{
  "n_layer": 8,
  "d_model": 768,
  "n_head": 12,
  "n_kv_head": 4,
  "head_dim": 64,
  "d_mlp": 3072,
  "vocab_size": 8192,
  "activation": "quick_gelu",
  "norm": "rmsnorm",
  "norm_place": "pre",
  "norm_eps": 1e-06,
  "positions": "rope",
  "rope_base": 10000.0,
  "rope_fraction": 1.0,
  "qk_norm": false,
  "attn_scale": 0.125,
  "bias": "qkv",
  "tie_embeddings": true,
  "parallel_block": false,
  "init": "uniform",
  "init_std_qkv": 0.0206,
  "init_std_o": 0.0,
  "init_std_up": 0.0206,
  "init_std_down": 0.0,
  "optimizer": "adamw",
  "lr": 0.00045,
  "beta1": 0.9,
  "beta2": 0.99,
  "weight_decay": 0.28,
  "lr_head": 0.00324,
  "grad_clip": 0.5,
  "warmup_steps": 444,
  "schedule": "wsd",
  "decay_fraction": 0.666,
  "decay_shape": "linear",
  "final_lr_fraction": 0.0,
  "batch_tokens": [65536, 131072, 196608],
  "seq_len": 1024,
  "doc_mask": false,
  "train_tokens": 903400000,
  "steps": 7190,
  "dataset": "wikipedia_en"
}
Each number is 128 + 24 x the weight over the matrix's rms, rounded and kept within 0 to 255. Layers, rows and columns count from 0. Numbers have three digits each.

# down: layer 3 MLP down (transposed), 3072x768, rms 0.0266, rows 1654-1706, columns 640-767
# up: layer 3 MLP up, 3072x768, rms 0.0328, rows 1655-1706, columns 640-767
down1654:128190104126091113123115132105106121106163094080127203112141069124155106159129119124104144139169135165164100139103144119116121131141116146138106095074108146111114149128135129118095128142104116148093163128154153132109105135103144164108127148119055165113150118149121131116094134100143139131122178069118123144117126127127117127143118118097134094133119139131142114099135142127151130099090
up1655:118171136172135141114084137154144137089133124085154124124067139125139123115121122096139120137144136134149113171137120099165131151138129109155140112137146140114129100126137120159130139165121115130091105139115120151095120138106110118136092158147116148145101095123121095125119135128098123109152161155104126102177115100132124121094166120134152117125112125136116142164136106129126124106150
down1655:173111139168139136109157112117100121141138103149150106134146110135097106059170085148132148165118097081124158137115093147080145127119124138086166123103138111153134135107117141181179146114144137128119149129095110099131112122160168109134103093126099135137148122124133137110145140159145082123155134123124123113111102101120174138156142082141147141137131126091144115083167106117138106123074
up1656:119113113105123110131144127117155191174162144149091139133132110114090097083135160149161143085139126115122162114125161103132119119119137177090136129144171149087118145117139113107131152130100126085115129125162100075110097124125115136120106169118139112109097103145116117156167130158130124130099117126144121145119130124162117184177140105125153151112151175133121104166122096146130155130161
down1656:117103139093139180090131127110157097099119094152136082129120142123115133118130126138131115141124142129128148107133119153139156159166118152101119104147133106124126086158125138130143113134135121177137085098136156137098139155089131155137153150124094111131109118148130110118112119101101147109100139152156075098094138093104140122134120178133079158084165095138144099105127157156110129126154
up1657:128126137117136111132095159143134160155112102110128117126115105134102112146116097122086146099125128155125117126138108117104133157130122113085135105146108155122172138159128131144121171131134171126112137118128120133143189142131127167142130122111116115121077110138130123106152111116084131151100132153143120167184130128109140133126163124132126143126112090120121102117095144176105108121111
down1657:116139107118145119137112142130131106144138128138142144133166124106119131118121128146107126125135134113140114088092144143102136114133151108112116103166095148127160119113150127153126125140124149102097130190136140132142143115141149162101153088081167148137142136122154113121134147118144111110109132115136124132101077129111120122122128137121086120140171150123135142159147137146110122147094
up1658:141122151128149126151109113116101112135096139136163082149113145146120104091151102152103210096130140149113084115146139136126176159120169120086141144162087091126131134129143113110139103120115098151173140127130140118124091133134144153130152117098111124163097115150183110159139120139103117090165083116116142131151141116146093144122123103146149140141104113133132127147108156142112122144143
down1658:149063139165136129081095121126162143143168142101063142127139123105146152173089108117111115107136176127122145158124172119146140155117111147103122148142130115116109141128131159068102123146089186145173120139122174096108135168120166106142111146140147138089186155154142143138163132095141153119123137102166099143088141162164168107098141098169134147136110102152140109144157150136115125146132
up1659:097163143132143149173150156104175109157132162138133087108170099143146093137149170160141110164136120156136193144146151155136198108134105100154162151168130162137154111151112125116107095138110203120129161125140123130138112166102144141169118135149141103138101128112174142122103153134160115157145155103122114113142122150171112087144156142096143126141065148147131174109125149135113079136113
down1659:121113159103105126144122175131132135165133161157143106102125111194163123168108147178140101147107118122126097086183139129092154106150110133144087123121133161105121073160133164112119135142139100078166119177179103098157174161154160108164178133166050087131111159121095083150099177123128116095143150118134118124090110113158136080136108141115115148154109142117152113071095129120128147146125
up1660:137143162131108094164151155124080132132165124163125127129129113083097112099133133143181139094116087103148138164140134125123155139134120154117132167140141130116137108128177155119158134094111075086108127137139106155142074126147114135169150130132138116148067108143136104080099150066118130136113137121073090102155161101172118105134156123134115136177110139142141163153115116123147118155129
down1660:116115160092126141148145148147175160125144119120153139113093108139124136090138152157111132130121109131102098106160151134132085122134162124101090121145099107134139151136092139103105145124140134096141153097155140147093154134188184151155155122118093122135106115139104156123095080101146115093160124152110148123088140157127129122147150109125099127147143195124119140086156133154166098130126
up1661:116120114145122125108134153117114117165117145136154126103149113134126104121158117112105153097166121145134130136084162174119162130165124101115166130110129116065109136119131105078136166115116098128121117083137165118126155109079138096126144113151131094149124120113137129079128134114087150113123116134135134099120100133087094145134162131135148138133141165114120132126151136119118111179097
down1661:119162113108153110108115134157137163078154128150109120142127121078131137132130089144131149151168121151123126086116161121130142105089102099126125111129097110134139137121133110113116095141132114135139130172131124135132115150173127115117131113097142124119129103136132177135153119124145117129131114123121141137101160112146154128140115180107168150158105114164114154083123142141143080082111
up1662:075108155100156128145133140134151128067091109127116132098152116137063142135103150173116119161121107120100135147129084127131108154119132158081095147135146151115095103103130140135107138121176122097137136138104090131120179102155110149147148154119103098153118133151138126145114083114141145102135183144114128160105163106092150129134083121139134146110072103187189109114116113157114171124180
down1662:136107113154177149119102120136108104120164114113125099108140125104144113134135122118084129159119121117163099148130104142152136094115087115124105136068150137156117114090138131133149111143139154129145175127110141064184134144080054142115125123133146133074178101123133153159153096166102120122102108095127130113112112132145111181120097089133115121113186136122126131123118102164121125131182
up1663:128119137122095128091157141083146146131140166122075095155172093098123140136151104127109142125141186106104133115132126188103176162154122097134131141139187148136134119096061079140132140132106143093127169160128120115150085131084129108165115135150109107143114122118132084143118129146096144137123136133176114120117097115110127102132112118142133129136125164148129129124079102149104083116119
down1663:114148141127100151108119124128127092089085150125130099098084131150161114132137138113113124109120147133125082113164115120169161089119136129130158162115138118122131111146139135112136131095122085116111149122150127115116132098128139094125147130167147119117081117123104115159115139164139130115124147109144120137124112126127094119154158134121148165114150096107118087121124097180098171116134
up1664:110122158131101154172118154109111112105102121133148136110131116159140137131164156173116086091121101122073091127158153146123138115154136129131125110124195086112126100131109146138123140096124118166133135149112137112117130123127111111125111118130118118140117111124139131146101150119124122127134158132131108134145095124154160092140112108060114175142128142148131132141133132149121115098107
down1664:156119103115147106144128118150121116138128132105093096100132139109102120126139123133173141196139137143150154152118133112141086135098135134114105151091125179137116124146152138151106099120169103117125128130144131129108167151105111112119149137137147120145103130119126153124140151152143128141120107168155103096150134146121113131082143135155135108133168109130111111160148094139143088098121
up1665:126147129126115107158136158113138124115101152141093167139134135100154109121136126179150162141128116121113110118119131102122148128103150130129125119121145128117096120153150115122127117127154156108096112127154124148133101140140145140110131112147112113139085104148105113146104103158110117104132104093153118121132121100131132119143127130103093144124120148113139122135115130165155144121116
down1665:138134150130132114145141115106118121109120134156128147116129125110138121108106113140133152135125134129115127132132121126117137137097165135132127141154165117137096137131133125119125123108140133119123116146140132127113114095133120108139140135138119130135113107147147107126112116122115112072144128118143101141131126107123124128130114132074114151112137132134152123116138134136121130132128
up1666:104150142127151128080228130104125120118106118138120084131114111110116100111087091165116128144114130117110080115100096066121145134116134150153132134136129142100136133152152092096178103076127159139094112132147163114099159115128133127160158105119113142120125117124137125152125152113156081117138136125136101123123079096084113148180124159135117140108152146158136123135100138120131140117158
down1666:136076144135124119090085105139123142144133147049130137130149126103130132141144150113113117093136126191095125133151172152134131122138116103137082103132129165142124143122139142151104136146180163120108135102139085121120102090159130142088127155116108073120149141149173108143130123101124125109154106116115144168127126174194169105111134169109113105146064134086124129085125109135106124108124
up1667:130114133175114148086127128110131146141082122157145082142180086107082135100137124104112143155100128143101156132153116113134122114170156120114134105112168146092070126105079093129148148127132121125130114112134132146150123138143180136146100112137129144160128137179149140136138124134169151107155124133089138172124082135090114132123113116132109154100139090151129112094144123097133112111128
down1667:097155149143150146140106144135136150112142155119151181096136129134147161109132105120143128131142155135144123136152098169120128149146104100106140158077124118159120141131107162140163126167167121175116142113120111123067112094109148152116162131119179140121120144115143124102121159133114175078123145122144131154165147161140160115121139085116121150118134133132161166186107173155155145125096
up1668:165147118133141153117097114147134150115091104126117137117117097107114105157122142135137122119180148121057131141120144150162133138155121102122098173130145103130151155120139120123131136134123141096123119125151103138120120109132135160173152116164112153155114120127154090161137145122135164108158155105175128138117130078144089122145140102126133120134111100128098144116156102099123144118067
down1668:115135162120147113122173122127129115137142139145139102130149100158141145119118144128127147115123108126146127145134123134151120160135141122126178092132126097097107126126124093121157147096122105067128113099118151120119134153133113127121104179106123083111133131081105150128109098163118106168134127158120102136146135144112106099149105114099143141132147146178160167190144142151155120113126
up1669:147149136111140120125156135130142110149140103128144147132181123057132096126087084128100132159146152138135104132104108142133107114207108159129099091116164190108083089152099120114124120168154180096101117104140133116126104119157104134086129117172129158108114085165152101071109103126135112151135102066145136110118110115118096145128081109141140109129106132126176092101139099134150127088140
down1669:058128163142114122137124115156136108132115102103120130137102141152100175148113134128174111110121175150146151109132189183119091169140104137117139149104125162184140102144124117104139155124109103090095129103133072115163122116122125141122089130136126124126106112123142162114132084092154108135160091132135125112114121111121088138118133131108131147131135131078101128125094170127153148114147
up1670:100102119145111164163108183114157139145151114126095142094142083154172100121100106135167135123123153114131155122153114075155137137179114133105167146155092110116133115118144153133107099167118178111135150124160139129171114108124108115149130139144105137102132100116128142113115134135113121109129134144154137080159121173115147112136189118114110173096121123136114094105136122110022071149114
down1670:127089139107119131119118130116169173129161125160113129093130087133123118112103120144126112125116112150123150120113178134069147151084153148117138144153133156096145101076111137132149141101143127123112136094108144121124122111135139135148146142164151054144137120131146158083116132129120127149138131142118110146143160097136144126133147116105124122158108115126114158116110146073131125121140
up1671:154164126134156123103151126103118104150072115122085147162102121098084162083086151122124137137102144183129128152127112140102091119138107094148121145112090139080138111112146115126155124108148128135137115135122093143127132135137151153127127111121115119170145125199144112148169136125112119137132078131148100173136153164111081102091092118128109147122087100171124113101139115148107138116135
down1671:130143134086094147115112140149126196058127106124147122108135085108136122166099119128145132112194095113137073127119126119106110151089174144155118138102126108160106131155148154137110129109163125139140114144125121113154132166147120136148122131096160133094119097096161150110178123144131156113099152104148085118152169079152088137190138135147098109098106147112132125139121115128127141069112
up1672:126129166145152172123128130078120126126135117115140125140134138112124107146119138149130124140147143147115138147119134115135140129144145134127134148145174144141110089161121093096139113123135141128102119131134146143119124129121120124115146150145118132124141106139142119161123144141127125132159137115113131140147114138143120129116127126103102153161111109160161111124140143137135123119143
down1672:131157151146138135133139119094111132104129130142117149111140121107163094119099130125132139129129130151131129140133110133100141130119138117140126147157169146114127120147123125118151106130129136127097133140135125132129133116120134116127148147144120131130121129148134117129124143137119127115129123114132094140116113112115127131126116114082109141129117134160156140107140138151126126140123
up1673:113144141165143119165146139129095113129118165099122137132144138106142089110117082114133143106117101119109117091105113132148123141115132115129128127148144140102105121132161157106114108131123160102127131132127141111124114128120126135124137120127106140112083097131149116133101094105092118107154088108144124112132108097121103118109110123087129108115114155123145128134110126132094101129128
down1673:148151141119135134161141116097123123122109128131119140118139124121138127106099121136138151139115125128117115154133123132100128142113139136110133140138131130102118135139131127087126120134125135115083113148139121127120117105127130112145144122137113134115110116149138103118116131134108114111132107112124107130129100109122105102123129140061120170141120128131149118129130121146115121122146
up1674:148137118123129097178153148102104110112094137159149132085108113133139127157127100185137148126102112110129121111132098156132141138155135156095172105142103090088087131144132096109148142115128093138107124141157136154150112140118116133132145144117105108145149100164119121133154097112130126121162139091168121184108103123136137143091095143137117210118112135133149075136129139134111114136117
down1674:126119117093091162120131140143094138134154168106140135180100117116080143147120109146159066125106113130110154082111126164124111144131157170064142159144135123148127128145116106135171143133174115128185147136074212129155127104134124196101142130089086116120113174105146159123155152134122191096112117113146128125050122129099108128163130101105123135157136155140158137115128102129150163115143
up1675:118137181139138109129128147127127097104129117167149129146136121134100096138091162122140126151080146090086117070112116139155173185113138140141114101066169168088136130122117130127139126151115132157148126125098161146111123128107149148174114094163135125085134130141148104125127151078140145124143128117157123128149101109111140130151112155137121153105128123180120112114139155092156128113133
down1675:163099116146113141115141130127134110149158142137130132109154129119136129118120123135093101134101139084173127111125108097143108177106136102152153122127118108147161080171114131111162158117082137115113137144124116123122105146130119111114129146163137145103116115125145109133136177137148122138124111148124120112120117151124147116087132108203137115116128162138134129124125110112119086074131
up1676:135150180124131151085145114127140108102072171092123168151157100128133113114101113087119134145171157103121162119146137122162103131109147140131183084116128106118169110163145114109132150159137127118111098085126122107104113173094152140110125136104121162144157132116161117071066146084108124109127154148152115125100111108115172112129157143107150178132089121163134088109175125091126104103105
down1676:121134167174141131079164147142173141142129127130115136124141104163144129132111151128068141079124153090171123151155167116127128153122133154110077120157111158135164119147138111124152103098125152152122129081109142070112126150109150146138182113144113126110120112147093126081116127098115128075157115121135142099120131101173129112134144073138123149132118134102180125048148147192155120120127
up1677:144133117147123183130128151117178128119140161143145123140134106116140094144141140125099136151166151112128140138118116103112117134114153164109177111171125123107143162144139108097118125110144136135167118133119160111127157169166156145131113100142095155088132111090137114130146099097135129050116142136132112119100155146073107170130095103138147104083131147123169114134103167160151102165179
down1677:151152126171126127137147144129136158129109088147143094134123123172085129159146164125142148133159130114116115161117159175119166121138105149145088137090173167106084093153125128133116106123167139097139132147145129107143086118144111149113142129120164147132096128145138130114166143132160134130106151131139161122120111139111141088122138124090152105127110107109112125122126125107122138090090
up1678:167139146167162127161129084117114118158108140123074152124131148118150119094114157103165123119133154121101135149078131117117119124125155145104163133172120100124079145157162139153112118119125142131132086135147099110117122113125095140129103132163101109129119090155142127137153090124085111106091121086147122113137126137086131123114149125141122187157126113144137105120074133102116117105141
down1678:096116091105099120151132158123155108156103145112138166144125112123112176113128095142155104144083116124154166172133142140102151097161117120147107141123163155127125157133116151101093130098146100121115144107113145192128140128122153124105151140157111167110148130078113098125103156147127149142160131086106156147115102124091097104181104167113138096107169121148122125224103107135126160098135
up1679:096139094158105132161153044120083107170112164148122155151183186147149112148157166174136177152140141132115160109119145146142119133144179159088175118123145107119124111127091126113150141126135141113120103112152135120116112088110121143125122141133121133127094090108133118107145144155098146117095116157123090108164093097143144130196132090156129162137113148159175113133121139163116121180145
down1679:084093124101086167131085163162117134138150166162155138141130104160120121137159153082089134135112160118138085134158094135137130120119122111144107151135149150125163054142117151142110121122179126100115132127122173112109102156135144147113111164178191149070135110132127134126113110162095104116142152091136147123119141085132134131125135146120166087157121122142121143110118104092124155132112
up1680:128140142136146168126132132136122137118105120117118144139150137085155123075146112119124140036120130138139089148133083082082113160109151138108097084092144100117141105157121187101127132107095130128125151150135173178120139143169142106104116092157116187108145129143145173105121119108080104149127143125138108142139128159151155126089128111105110114105104084128125125124103146111141138157099
down1680:118123141121097134147176107125124173113127130149151154126082155096108135140135120129142100172142153127144120153155119150099109133146134152124121095120126165189152099147144123119095120098148088161159128167093139126132110072105143138164163100123149143149144126117131093100145112149145175153079119140140113127132154128113114141132134124123156128110154098130136151122143123161072124110093
up1681:164119111127124094178118143136093147061164088125106139077135126072124122130124096123100183125095125111093135113094095157130147166070167137110161128168100116101121094202116151149119121135060109103123135113140154151149090100129134098134111111149146148126114126173153139136124145120102133132119121110161067089132123123100060084123149162136137093092119166125125124122167086113103118166097
down1681:120156136132113123084154126148123140128132178125137112162151097137107101095123158078160147139114144114098084125112160116087075158088145121094131129147064118125136128138148111112170157149079154178079083103105123086100138117106159121138088111145121152154140156178126121104140153145120114144088112157142168120153139147140085146111155140101134120134141136103106115151116155126101083140119
up1682:100137160142145091152144140120125126209163150138127140097077113114120154103122151141131174188118126156183098140090139117128160150117107111129139119150127131111104133162115078109113155076134132083116112110133134103156112140152153119133154139080137133135142130144098136116173117148115100108138133128092107124097132126129133174116131155125107123103106183158122143134158128126093101133112
down1682:148102146125121134151120150138143127097096109110134120146120111132128146128174120136104141122082116122125112141122121135114104138129173140094158156120150113152116171115110152144188072154152161147113122120129100137127163150104152108139126144157112103086123113075148146168113104135159171135123136111137153128128144123147132111131109137127155125150148123157143093168142098142092120126118
up1683:160142141112162161125103138115088183105054101105115121133155134154144122106111078104132121092161124173148120115107145120147125175144146163092176150137098100126138107144123139131149105137097163120129080142149093085125125103110158150169121132123142097139125127125143121173108133090146149124155118116113091130129118093175151126136169155111129139154112137117157088082174128125109087169122
down1683:093147108198149157149137086184180124096119130068073099125149157167166154142129109146126105095080090147096136099128104135161064121091122131175127095151133098135103115160151133152115121128112129138131125113162100219147169157128096086163144120137118179095090156144124149126122115099137104142147134158108127182095096140118121127114113146071117131098149090116141118137183136114116126137144
up1684:137133140148109115127147140128120136113078114147160130093160099131121106116133109153164130162135105121142132131084139140082154138146134143135148129140141120108111126113136125130142120137130084140124098099158104151142144164122122136125153141156090150114153113124114107091116156093151118104193150164137111119101143116091102118140121090113122128101118109128157150122137151108111114149083
down1684:148128106138153150088141102102122137145135122080164126169122141119168114099089142089089136120144163143119157193164115163136079134132137119088096126105127135165104123145159148143105096132121154156146128099124141153134109129140124142156129141145122098116128116102135132125132133106118140116116134138130134116112129120142128114141124109117132114123110167110143107160165139148139087092175
up1685:149151142162108119147100152123173114144116126107137135114164131127125089094144167103114160139104135127100099146096164102193138141130127103133138133164156145136100144100111072141171153102100130112116104130114127171136133138102131126149127141116141143161157090128102112138176108170113126113107112094107131126137087180099114119113159174129125148113126109122112133117186124108143120106120
down1685:102110147149162124124144124113147096100089141168137157118091120127152172151115105152141107106117113109136156128106126111123127117131180131145164086121131113143131103160096178170104133129112143156152130109138125136114133109169089117116096127180094165133110158112110105128133114190120124139121121145134147106102127127137141101171166116123156118132151153138122133163113112096129135110116
up1686:117106141144150099134137141137131142132081141147104107150116093121146114115112094113147163157094134130140158175126143138124146134129139148088126135133132085117133147125110144171130133114133135134122123110139185131164097140173118128106117119133143104111105130107143095090134165135110138140111146120126111089132145114138117142111142081094117115142131129128144143149118165152144131134136
down1686:092134147126099140154116159129115140136087132107131109135147165122151118148149130129148121133135110115127133144132118112105144108168156123161117139153107125124102128152122106127122133149112151061137097127117113124111159156146168179164114118096109157081097121095112134084123130103153064117074136095098135172154118124131101132144125127117123139153117153132157172133171144161136128116146
up1687:172123147137158135144111140135128145148096186140126128107152131135151121129139107153135118201141126157145115128121135131105180127133117117109131114165138104148139146119141104122151112142183164114104095126125114150106118147137105087112111133136100165084097129154132144119101134138112100134129139128166098129109142076152125124084127122042125086135123144125127122105131103131109148132107
down1687:122159126118116142144145132141120183134150114148100114156147128099106127151106168150082096153114172145138141117096126102110167095108166103087131079115121048144124129103134147123116126162124115153128144098144115100109093116094082118095123133167140136133120091155156130134133117112106100151164123084124148137151115120165128094121134122096185128094093105141076143129121134154147130135142
up1688:106124137110119151163129117121111140166111165116136168115126146120134109138138161100133128160133118177119145102100142115138139124088142136087128124163156068137111045126140094111099131152144175103151134126128135154164143123125119118105103142096076116130106111170138129140099069089138131120166107099099054126205174124151077112151092146112150124172120094112146176113139162096126142168135
down1688:060101115113128121119127153145115159094129136121147148125118117081137094093123137147079120147170156094145081119138092121136102143147130096145114119110131127120131096118132123101142122167179107112130133165101110160125163136149112145097106122141130110110112136121125093116115135104144180140106135126157098113120086136132122135115089119136124134120213112145140169149096122140179174140135
up1689:099168121143126181160110113107137141120144137162124127098117120081146060155087096128150139137127143135166117115146099145085134095133153126126121186159104134120156155114106128103153127156126179095077096104150083110129087130130098087173135099142130155096118140125131083181116107146129170126113126115127156118121145107094113118103122121123124123095126133162153150094099131113121092103135
down1689:137146105119147134190081114114159166116107104087104158121121149104127124127151146119092105117129140147146119113084115137099102102196082123107135139144164145176140117098073122148186131139150179109149157148154102089128149091109128128163136125132155145141098175160115082153157116105119116136151112123113081124126131122130139131127153141125128104108122152124114153175132088082133105123106
up1690:117175146153168141135132137099139123104118107140086147141157107119152137128107125136158168123151096121097123159132099101129147121103124146128111151137149119111115101152139145139133114105146153133129097133139131104127096121109127128144126102140139122142103118116141096135158141127111120107126114141118133140132076106117117138149112123089150148145131132147139130142124156113120129130161
down1690:128161139146149143142148122095138129117104123159098136137144111114141128116120132144134162134128133130117130154142097126100153129116132143116128136138143134110129114135135132100135129120140145131108128140126128140115127106127128109156139120129116127121119119126145095128131146136114126116127116128125101128138123107111098118141137141066114138132123139144156118109126125116136104127138
up1691:131135114157178135141091109137144153093125145156122146125133115142158091107155135129129146128137127129094134136141112120128152153162155162129133123165152078107155107139140123159130088115127157096121068082146130160161139132082121104095119104178142119176115133134132117112163196162076135114140130124150152119117117139140099078072159093130069107169148108112167141111142171133148132147070
down1691:128117112131082097125150112103109120126162115138117116164171120140090161110131131132091151111122155139151129109112113085127095159110138144153123086131107116129113129173128132123153172114131163126121115111140103126101092116100127123142118108120126138119179119139132108145148142131125103104144134094114173142127088179113100121142091129126189118159126094167100100136082139113136132139164
up1692:125125133143135113128144134146122135128141115150137109116138126109143119108117131096125142145093145155126145152118143125114111148124164143139104131128129120099132100118143157134147096116120100115116150126202129155119165095128180112156126164120080149157150086112144099113128167094143134105114140162137122157152144149120153151154101125140161134126145172146154108113129119135105132184102
down1692:128126096109139169114156069088174142143098152087129146109110147112157140150120118141159108172137152161136106106120112118125153127167123099132108152104135126174119169136135110082064125103126127145080113156101154132100099119144110133136106101160158186094118124131131101098127094133133115144129135117123156092127123117149089113117124145097115139139143111121102134145151108141153102097177
up1693:108090155162143170145157151108139117130140148179106139100178098122108076149138068104103114138116101176118105112121123128021083168152094152104126122126076083130153170153136098089151157102160159122098149119136124125100096117123160138165180158116150154101145135124115104097114139081094140114150103087178163135110127118137136119108139156092104128132096095112127153083148116092141142108100
down1693:125113170178146156113138205160131120141103153113135204119156134118171111090153122172083102155150159126108124103171092158123134135135093099096073143123072088131098104197133120102116120173121127125111106055120083156135137114136167165157184063116139159126094172168099122102136085169154135131118130139166143161145194134147172159101115143109116101154077112107118132116117140129102096107117
up1694:124145104160142138173121113115117121138106157124130174159146177097152139145076130108165113105116111166114138114119168106134093132128128118115147148170125129105114151112177144115126110146138141151092078148137125089152132134093105128123172150120095144109117089173130123099149079108156142104128095142161115175128127137041177124155082095113147113122087115138122181187117139119149096110089
down1694:165115165124188154097104112124136146098121112084147122109142127113146143129137140176147144106112098133136101149134119151072172104128117140110137141136135146121132125132115102147124160093122146080153147079103144146157116132159118121137159147157179125136102139142137143136134125100131163167115135142102130103146141114133103141166108195126121097096143079088131136072157124174133154119149
up1695:141126175117159154095143119113125109165116146122115149111142166153114144096127125154131144107121160131107160139098127081089130189124172078109078107115165132131095142163138115111095116079117137147122166159122109105107114085107125140115131169114126084124118144122124106157116106121109148092152119145192105176119124119151139140136136152119168118110130135181202116121131162133164120078134
down1695:107117146068094142114125115135101198092154117161166144127103078118157145169124126141082195147144143139076105155078170087150059135132134140127139164077140106142135119117112112108151132146112174116132144135099103115155130123150126137113130135175153115109079133085139108137130084146123121122144130156140161115114081131140171102149100141122113127113108150140136076125109124164138111101128
up1696:175144128130130157107111156095080132117106137134104113188125149103110106089113130136142116131103112115133157135095098137121109131102126157123098142111122110137118048146148107093118115118153105117130116124118099124142127131125133093166153142101099113120140120126099138148119105070117142116156102117143106139087088130132136150171130144126109119142104161097135147096101153129184119126095
down1696:128159141105145129161150127131190100133102137137151137117109149090145120113116153134091157135135117122152105087159132122139125095116120123094155132142140160100130131089083135119117102159099133113108144124159127140117143141133145092124115121117147114114148102135110131141131170149133133096145129115135121108189145111138142099145101119151164102102161157171130116148115069137142141106122
up1697:115148141128154140155132144137137104129140138116146144129122114127170125119122109125096145136128153138090145154137148110116106129140113121143163118131121105133144155134117119121127121147143139112114109095157087130112120152138149140134116144133053129158143130088140100120139180118118158085117105096105121128116115071154135114112115120132126145104088134135168068074143160137087098104100
down1697:134161128171137188120107134111142109092113148133087113123099157140135113101119102133097160092130144125163043123142149114128114166145088164171116152091132124127170106113080128108141090132115116121119126114095147112143100138148144137169134062148132109134131137125162129160124137098125119116156104129142108133132150150118122128131164118099171136113132085109112104176107159142116112162144
up1698:153131130127129084111145085093172105147101174142109110126146084141080100100146124117128121212119154120117143144139162147096096187135200118187098151119144148100094128135143165133079122157090128118108139149139150142086132136153159124106114090092141143118172106119174127147125095104129142123142103115156142135138148137136090132166140127091152160119136110173161124144133160114167160122142
down1698:116106114114087133130101110126077173163125163108140113145158094143129089142119158115124143070094126150142180125138096095161157133150113121098149105162108165143190108122115152132156134117131123105127072072185131171154117083133084117167132131104137149110149131109158108081140107117121119120126142119150116144133128131162117116158112106170130148147118103140103137092112087134131098124116
up1699:136113137112132100102181173103077126131107168139156146125180120118122122101134126132124124147125092101120146136144104099132187127163162173116122156099110128117166111118095104093131143124174161096123179130127174104131121096091199142100116136107115125127128139121177100103159147117110104106140079132121076129142150155138066132194118091121077174093055127141148128138095109148161128142131
down1699:085128099138115134150164122161098157125124143117142107153110159171127131092135171163129188088137088108096104155131127101193125173130110124130139115139102129091120192107124157086141093116120100146144131184100152122131135099167168154122131132143159120137105145116079109106098142080158143138097174164141109103175139121132150178125130160088078106162072101052134144133108114164155076141135
up1700:128094128091171107129157079115134138151119083118165153113117138104125142114117144109083193117064123174123113145096125107146110118144119140132100135128122109083147153152157134125128127141148117120161102125084146127103131153129123149092144118135135146131104122109119149138095110132131106118162138103096133138184127114110129140106138147106109157114126141145145140154136134163133099140148
down1700:141132151141100171122118116147149123142139138165137094155146144127153111116101107143139104136102122131144129121144196121143121117114138150128103152152135117120135123131127112114105115113117140102082137155129134149146141134144136140162126147162171168129143131128104144112098126125152143122128112154139115121117154108141114125156114150135128092119130092114083120139177139098127136108120
up1701:131130151169140080127119095097105132100118136138124123112137103103106128127093119145141153116107110133133144109127178132127150134128106119117101122132140144101132147195156138116104100157104151108088102103117134104127112124135109092118137112147120159098103125092162117122170108113101153098115090166149081111171134115131101076149108094141084130096102160135131115091164137123128120189159
down1701:143120094186147111130142120121085120126144132128116113133094135078144127110113132174110149142096111134106149129135131167124165139130124134159105121126132147109141149143165144107167111089114147112127121122099133105136131130178131124111108110128141119098124081133174142125136123113149172089113143118188101116146114120106138108153104082063128140162142144120150125094128128164131117159159
up1702:141146192109136123124125109142172103112105163125158159083130136116179131126109131134111151180132127118115096150156125096143122165090161075155134114122129162094114137182126092132121138140098146134080147114134114155122133129154123128071157133152137162148085109123103127094091134100091086112108123137138156123151160126118132092116150128106110114086121105131133093147152129125121116124146
down1702:091131086120130133075080127132138105178123127113104103116149148130151141166145121142102112084152145105153135099152131136109157143142169122156141093138115133125137086104133165112120136109144146121190141135088169083101128124099128119100122126125119117123115079102106121102100163103106149097123153130121143135134110103176169149112124143098170162160107151144165138135090101120152125122121
up1703:095147204183164158151113171112088127076147108181083135134143170117132098119150060170133172158146137098050131141160124139139105144129133095114136149159166159137147114117158138135156128103092137117109163116140095190137124123095099074135128138098122165114180095078113062149145146144103117106124127104095117136175098166135125121140154162076106170099145049140129124106157152095120093110119
down1703:129144210160156057123158134152076114104109128153152148147130162126188156157148108137170141147165119145154125099138114110119116105143112103130108096122147141174120117099047149162182120111132126148148127107144163162114185149124115112138094132093114137120092163100152127121161075105098105120156106121133139096155120164116145182162143169119113075089114112134161143132157093089100119125156
up1704:118148130127169135157118123129104124130102128146091145107139095121150122117129105120120170127128118124140123130140118121120127134102137138119091143146137120098120124116123116119136122108146129099122111124134121135093136132134143122114120122149104140125083099131118102132112106123131122109149133119129132137162128093132110136135122132090142143106112152158154133120122163140117106113138
down1704:137156148133146127135143128110129143113126125140106141115152119105143130120119131131133176129118126126124139125128119126110142131120160139118120127168148124117127135134130130113124112107139140101102115132135120143095129110112136116130132116134130145124117100140138109136124149120117119124138118115140095136125114114120118115136122118071100151109124138149150128111145136143124109123139
up1705:134146144141124138158125100120104140117133148132108113113122107117121104123120122111132142156113141141143112136113120132085131160162163125137117128153141131101133126126127113075154134146114148127092105109132147150134152097106104132157118142107115118156108121170136121117099139121126159117107148124145110149109118107109130139127130127085134141129107107136134105124122131136122136134122
down1705:133160131140146136154127104109134147121116133139097141124134130121149107129113142143121148136122126132120122126144120137098152135127151130104150140148145147103122126125133132112135123133122133126116118134135129132114125100119139090133141130142133137121122108154122095122122142123111111114111135123138101150136112108115119116113115126077134153137118130176143136123134120138135137129129
up1706:128102131190150133172145138101104162107128185143166104117117088080130151108129095156155118126095122123160104152123116122122171126140133112113155124127160112119073139131113152141110097131138144147111102092128148141071075153117099153108141151134126097147123117209184125137101103164114136127095136112172118118098151139178138130091126122120088092139110161121124149146114143097119087160107
down1706:129127113144127109128182109123140118114126088135168101113110143157140107156148142173141118171141071102095116161120113116181124134113142125136130108155110108122119134110125112172125163122123097121128102123111122108131124136084067124119097172117146105130129138126121146143077115142132144085173122124124131138161181122161138145114118150124122151113127161123097105100093144145142147124132